{
  "tie_word_embeddings": true,
  "parallel_block": false,
  "max_seq_len": 1024,
  "train_tokens": 524900000
}
Each number is 128 + 24 x the weight over the matrix's rms, rounded and kept within 0 to 255. Layers, rows and columns count from 0.

# layer 4 attention query, 640x640, rms 0.0276, rows 133-142, columns 0-159
[[124 103  85 141 126 184 146 153 119 132 189 148 105 152 124  89 110 119 138 107 125 143 124 129 132 108 138 170  82 135 139 113 124  78 127 136 180 157 118 143 171 141 143 155 133 129  88 114 157 151 139 103 155  55 104 141 111 120 150  92 126 117 120  51 135 130 141 167 121 120 133 165  92 143 149 158 125 102 133 105 135 156 124 127 115 151 180 169 142 137 113  77 185 158 157 150 153 145 109 122 172  90 139 147 174 129  80 141 118 107 163  89 140  93 152  88  93 165 139 107  93 139 201 114 140 181 161 114 196  96 133 105 100 160 125 157 134  64 179 132 138 120 122 155  86 150 135 109 188 150  85 114 159 115  99 136  94 132  70 158]
 [182 113 117 184 113 153  92 113 114 164 158 112 159 130 147 107 136 126 163  91 157 119 115 129 131 116  85 192 159  95 109  94 130  99 171  86 107 138 158 137 126 144 103 100 139 126 110 128 113 118 118 164 122  83 149 118 189 127 128 168 140  92 137 163 158 136 115 116 138  87 124 144 110 138 133 121 160 138  97 150 149 124  91 112 137 116 150 133 129 104 172  80 124 129 140 144 165 114 117 167 160 121 145 108 151 160 138 156 147 130  95 161 170 134  94 176 131 101 105  93 171 116 114 130  98 148  80 122 128 134 102 121  65 163 125 107  85  80 101 121 135 108 102 151 122 132 170 126 117 142 168 118 113  85 136 108 111 136 132 109]
 [156 129 119 107  81 132 118  89 140 142  94 142 109  78 135 125 150 150 120 120 116  80 112 128  95 109 132 135 146 129 107 188 125 112 154 137 122 161 197  84 182 103  55 159 109 130 167 150 146 111 142 138 137 123 142 134 144 141 112 129 126  96 130 110 129 146 140  97 138 115 121 156  97 207 121 177  98 139  95 126 123 100 104 141 120 101 121 108 140 133 104  99 120 144 148 100 115  99 120 110 116 136 103 129 130 163 171 111 109 134 158  88 115 141 119 128 107 140 104 161  86  79 104 112 123 154 148 134 128 165 123 105 144 121 130  92  99 178 163 154 125 163 113 124 115 129 132 150 150 140 173 112 171  74 129 104 168 121 132  95]
 [101 145 126 101 159 100 126 130 114 130 212 115 119 171 116 102 130 128 110 133 132 143 129 145 150 116 112 149  86 131 140 105 157 109 127 150  99 112 152 176 122 137  70 148 146 108  97  95  97 103 104  86 154 139 148  86 117 179 146 120 170 123 140 128 104 116 158  95 126 128 136 184 129 127  52 126 117 175 140 125 159 163 115 126 129  99 140 105 120 184 105 127 108 153 123 133 135 131 111 101 163 119 133 123  89 109 110  92 129 158 158 178 145  89 156 135 183 167 161 139 149  80 109  90 101 135 159 118 105 107 172 159 142 122 190 204  83 151 162 136 126  97 138 109 141 125 132 140 117 119 156 163  87  95 144 146 156 179 130 122]
 [158 139 107 142 102 109 140 143 102 109 133 128 176 130  85 199 145 143  89 179 158  77 114 136 119  69  94 120 131 131 150 145 140 100 135 142 129  84 149 110 144 139 139 131 152 133 164 147 149 126 171 171 130  96 125 148 122  87 101 161 136 167 164 114 117 139 126  98  57 138 156 130 129 133 128 145  94 127 163 131 115  72 153 113  90 119 120 102 142 135  83 157  95  88 115 186 111 132 148 118 158 144  95  96 184 108 168 121 135 140 124 119  93 126  92 102 142 160 134 131  82 162 130 126 161  74 158 147 122 130 126 112 136 135 141 172 121 163 122 122 161 165 128 141 119 147 128 181 119 141 131 121 124 136 143 112  69 124 105 140]
 [ 63 131 141 111 131 112 125 135 138 116 120 147  78 140 158 164 122 126 114 111 123 120 119 143 163 104 146 101 127 123 107 149 129 116 184  96 144  78 101  97 107 119 149  75 164  95 151 188  94 193 168 114 163 163 108 124  91 129  95 144 115 133 117 133 130  79 146  95 122 129 146 115  86 111 122 124 137  97 157 177 150 117 107  71 112  83 118  66 147 109 109 121  88 122 103 125 144  97 159 189 121 165 114  61 140 151 135 115 144  95 157 131 121 148 128 125 130 127 152 149  99 145 148 147 179 146 135 137 151 130 131 119 158 116 178  91 148 109 117  59 176 138 144 113 122 159 140 130 122 166 169 127  85 125 144 138 112 111 144  65]
 [169 159 121 133 130 144 171 118 124 109  92 168 136 151 120 122 114 124  79 148 145 146 122 100 142 187  82 101 106 171 161 117 118  51 152 119 143 149 119 129 125  98 143 155 131 140 122 130 155 148 103 179 152 152 110 102 132 100 131  97  74 130 112 139 112 119 151 136 138 102 154 181 119 176 108 118 160 131 131  86  74 132 130 153 157 113 176  75 115 151 140 123 120 188  92 155 118 134 135 160 115 140 184 119 128 132 136 156 130  97 124 100  86 105 113 145 133 133 117 120 136 103 167 123 121 136 108  89  96 140 117 136  94 116 117 104 118 122 156 146 155 145 131 126 143 132 127  93 147  88 103 153 150 151 146 120 123 127 116 178]
 [150 158 124 128 139 130 126 128 154 123 165 184  95 113 158 163 105 114 121 124 109 121  85 105 151  96 186 100 126  93 124 148 121 151 107 115 117 102 108 121 162 136 140 173 123 121  96 125 141 140 157 116 139 136 135 138 151  91 150  59 110  64 148 162 162 135 123 113 138 104 106 127 100 131 129  89 107 135 150  69 119 140  92 109 152 154 150 167 170 107 152 108 135 112 116 167 107 145 102 149 109 163 148 105 171 142 137 141 104 188 143 140 120 154 171 141 161 117 116 146 149 117 111 127 172  64 109 144 103 106 133 144 119 102 119 120 157  87 133  98 110 137 137 127 137 135 130 144 180 105  89 134 170 176 109 139 135 145  94 141]
 [ 98 130 130 148 149 143  93 131 167  97 100 106 113 176 141 140 110 112 122 120 133 132 129 115  94 173 151 145 142 128 146 132 113  91 138 118 109 110  77 167 153 179 137 105 149 142 122 137 100  82 116 101 185 111 154 135 121 140 135 159 152 178 152 113 136 138 175 150 103 170 131 130 171 194 110  86 122 140 135 138 104  94  97 106 153 149  93  95  74  98 201 143 136 105  62 108 101 161 113 124  88 174 110 154 193 151  95 120 175 110 128 114  86 101 169 148 129 141 134 119 149 113 114 157 113  75 133 123 176 122 146  91 131 107 124 118 109 138  98  72 137 152 163 113 132 151 117 100  91 121 110  65 104 179  83  80 119 105  98 137]
 [112  83 101 137 113  73 132 184 135 145 181  95 139 130 121 121 159 125  98 163 127 181 137 117  72 154 155 135  92 107  84  98  98 127 171 121 125 124 144 147 115 127 126 160 183 136 111  59 170 100 120  68  99 140 157 105 141  85 110 115 177 151 164 119 154 104 146 124 147 135 143  98 129 125 134  99 148 112  95 106  72 170 117 147  86  77 132 194 142 137 191 107 126  94 135 158 113 154 129 149  87 138 107 173 144  90 132 145 142  90 142 131 108 126 178 123 126 152 143 121 116 157 144 139 120 142 106 127 128  85 156 106  96 146 110 111 130 111 150 146 121 118 111 181 156 115 158 106 178 134 136 105 151 120 120 152 109 124 106 180]]
# layer 4 attention key, 640x640, rms 0.0276, rows 133-142, columns 0-159
[[147 132 138 100 112 105 100 139 125 180 118 126 141 133 121 163 108 140 111  77 127 168 146 111 131 137 146 145 123 146 119 117  92  84 139 129 147 144 151 125 125 128 141  58  90 125  80  78 153 119 168 113 143 107 131 134 165 142 168 155 133 123 144 109 136  86 141 176 140 131 120 135 110  99 108 112 164  97 129 155  90 152 116 113 155 137 129 142 125 138 103 123 124 170 136  86 145 122 141 160 162 132 150  98 181 154 126  83 158 106 148 123 145 166 152 149 108 116 100 169 115 138 176  99 185 102  94 161 200 166  99 128 125 148 126 115 122 139 186 146 134 123 120 106 137 149  49 186 111 138 137 150 190 143 140 181  77 151 100 131]
 [107 118 100 111  79 145 100 128 165  96 170 138 165  79  98 142  91 121 163 117  82 103 104 142 160  74 153 129 113 136 107 113 150 129 104  92 150 156 166 138 106 109  71 125 224 128 113 154 119 140 106 158 127 128 142 113 126 127  88 135 167 120 157 130 174 114 129 164 112 125 107  92 107 132  93 104 128 131 138  91 106 138 127 107 116 117 103 125 117 113 119  84 102 132  98 138 155 116 142 141 125 158 158 120 145 119 140 148 105 138  85 118 156 113  91 162 167  92 128 138 134 118 161 147 108 117  63 148  89 115 120 145 144 170  90 110 168 111 140 153 101 119  78 122 116 122 163 125 103 152 120 136 113 126 126 172 114 138 130 164]
 [149 152 107 126 112  97  67 108 103 137 116  82 167 103  98 127 157 169  90 115 167  92 172 113 137 117 177 124 117  92 127 151 148 179 142 147 129 149 192 124  83 138 127 183 162 109 191 133 116  97 133 133 133 123 127  99 145 136 131  95 160 128  94 105 132 103 178 150 113 128 117 151 131 147 116 105 130 100 110 147 125 160 145 114 125 172 129 142 107  77  76 110 113 152 179 109  68 133 126 127 125 172 122 142 160 176 128 182 125 132 133 101  86 139 157 182 130 143 114 146 125  73 114 130 116 157 118 138 126 156 150 114 170 165 121 115  96 159 100 187 145  63 128 140 144  90 175 145 132 146 208 114 161 154 146  97 140  97 119  86]
 [127 122 120 156 144  98 115 113 155 150 168 129  72 146 118 106 136 123 151 129 131 150 135 119  87 138 129 153  90 134 128 132  93 129  84 129  80 136 126 110 119 133 123 119 134 120 111 126 170 117 127 108 107 129 143 110 121 152 103  74 139 132 124 135 128  92 152 106 114 105 149 140  94 136  75 130 148  88 128 171 144 126 166 115 119 119  94 149 135 163 149 128 179 123 153  84 146 152 116  65 134 144 105 125  68 145  90 119 119  70 130 162 115  71 155 107 163 145 122 157 157 139 138 101  92 135 123 128 108 109 105  98 111  95 181 167 126 162  94 167 140 121 143 124 147 159  96 130 135 175 135 105 117 105 100 148 138 120 132 125]
 [125 148 105 129 149 136 133 140 145  99  84  97 161 140 121 126 135 142 157 191 138  68 188 160 122 125  59 139 108 125 134 124 128 116 141 185 100  94  96  87 115 151 143 122 133 149 139 171 137 134 157 129  98 106 156 121 132 107 136 164 129 113 157 108 126 124  94  85 105 135  97 111 145 110 127 104 152 122 123 141 133 121 139 114 133 127  67 123 162 113 121 134 152 105 128 137 110 131 213 162 127 139 156 122 146  92 139 127 100 183 145 164  79 141 120 130 189  97 118 120  92 161 122 134 153 111 126 137 119  72 136 129 166 166  98 126 148 163 110 152 126 158 121 130 153 122 136 106 160  84  88 113 120 113 146 123 108 127  79 142]
 [ 89 161 137 143 107 123 149 119 187  94 171 166  94 158 146 161 126 127 151 144 157 118 127 167 138 133 146 107 130 124 126 128 163 114 115 140 131 103 118 108 114 133 128  87 203  98 158 142  93 116 151 127 111 158 114 121 109 147  89 130 115 106 177 165 150 149  87 134 133 103 100 147 142 117 183 115 119 103 114 175 126 129 150 107 177 126 163 124  49 112 119 117 141 170 151 110 146 115 176 107 100 160 125 107 148 157  57 108 151 150 128 199 138 105 130 160 103 108 146 128 121 140  99  99 135 132 150 140 144 100  93  83 137 125 151 132 153 107  82 126 133 129 135 132 165 156 107 100 137 139 164 169  61 135 127 111 113 128 115  89]
 [121 117  76 158 117 104 118 149 118 117  73 157 163 128 139  90 136 157 136 122 152 135 131 112 103 159 134 171 103 147 107 143 118  89 126 125  87 150 124 127 189  99 117 122 122 133 148  85 105 172 156 135 161 122 137 163 122  91 162 111  76  85 106 111 117 104 143 109 162 118 129  66 101 158 113 118 151 113 145 129 120 128 128  98 167 142 113 110 138 146 101 124 128 131  97 121 146 128 142 156 152 143 149 111 144 162 130 117 183  97 126 117  86 145 116 116 126 165  72 127 149 104 120 125 103 123 117  87 139 120 110 103 116 143 101 115 129 134 101 138 134 100 137 120  89 133 161 134 134 107 116 166 131 157 108 127 146 118 112 116]
 [133 146 115 133 127 170 133 172 126 146 122 182 133 151 181 148 119 152 139 141 136 104  58 128  92 137 150 152 152 102 150 140 133 154 111 132 135  94 134 104  79 107 115 153 105 115 152 139 141  94 131 141 128 142 122 123 136 128 144 113 127 113 132 139 143  89 105 100 155 101 111 133 136 156 131 102 144 109 176 123 133 130 115 106 110 105  75 156 169 113 110  91 116  77  80 150  75 164 130 105 129 180 131 100 162 130 119 112  90 118 142 121 186 130 177 149 133 148 153  56 125 114 159 119  96  73  70 127 129  96  93 148 157 165 129  82 136  83 151 106 140 110 156  98 140 129 148 129 130 139 139 113 124 149 140 155 121 124 144  89]
 [ 92 117 141 171 108 157 100  94 152 142 111 105  79 180 146 129 111  94 126 132 115 105 160 132 120 154 180 118 133 148 144 119 152  93 129 116 105 128 118 150 193 103 111 108 137  70 122 149 117 147 137 140 139 126 144 113 160  92 106 135 149 168  79  63 152 158 137 163 135 182 108 188 153 156 107 119 151  87 113 179 114  73 112 127  86 157 143 131 126  89 197 133 143  77 132 118  95 121 159 112 105 143 150 184 169 138 125 132 165 105 141 118 134 111  84 159 140 149 157 130 186 102 153 156 124 120 114 127 146 140 155 122 128 118  88 118 106 113 131 131 103 155 115 126 130 138 118  97  95 179 112  91 109 171  88  88 158 175  86 130]
 [104  73  94 129 111 130 122 127 136 152 105 123 116 144 128 117 173 125 160 139 118 163 134 117 117 148 133 149  96  99 152  59 114 134 142  74 147 113 138 105 189 133 156 121 152 141 150 132 167 103 128 135 120 163 120 154 115 139 115 136 140 122 118 121 131  87 120 138 171 122 107  86 136 156 139 134 128 131 118 163 108 135 114 135 115 130 144 199 153 131 155  92 124  97 138 159 105 136  99 144 111 122 114 173 115  89 103  66 120 118 144 110  88 110 133 166  90 143 123 157 183 140 126 121 144 154 146  61 166 109 158 120  77 129 141 118  97 132 120 140 168  96 129 114 148 115 113 134 157 115 123 137 157 125 123 135 113 138 109 142]]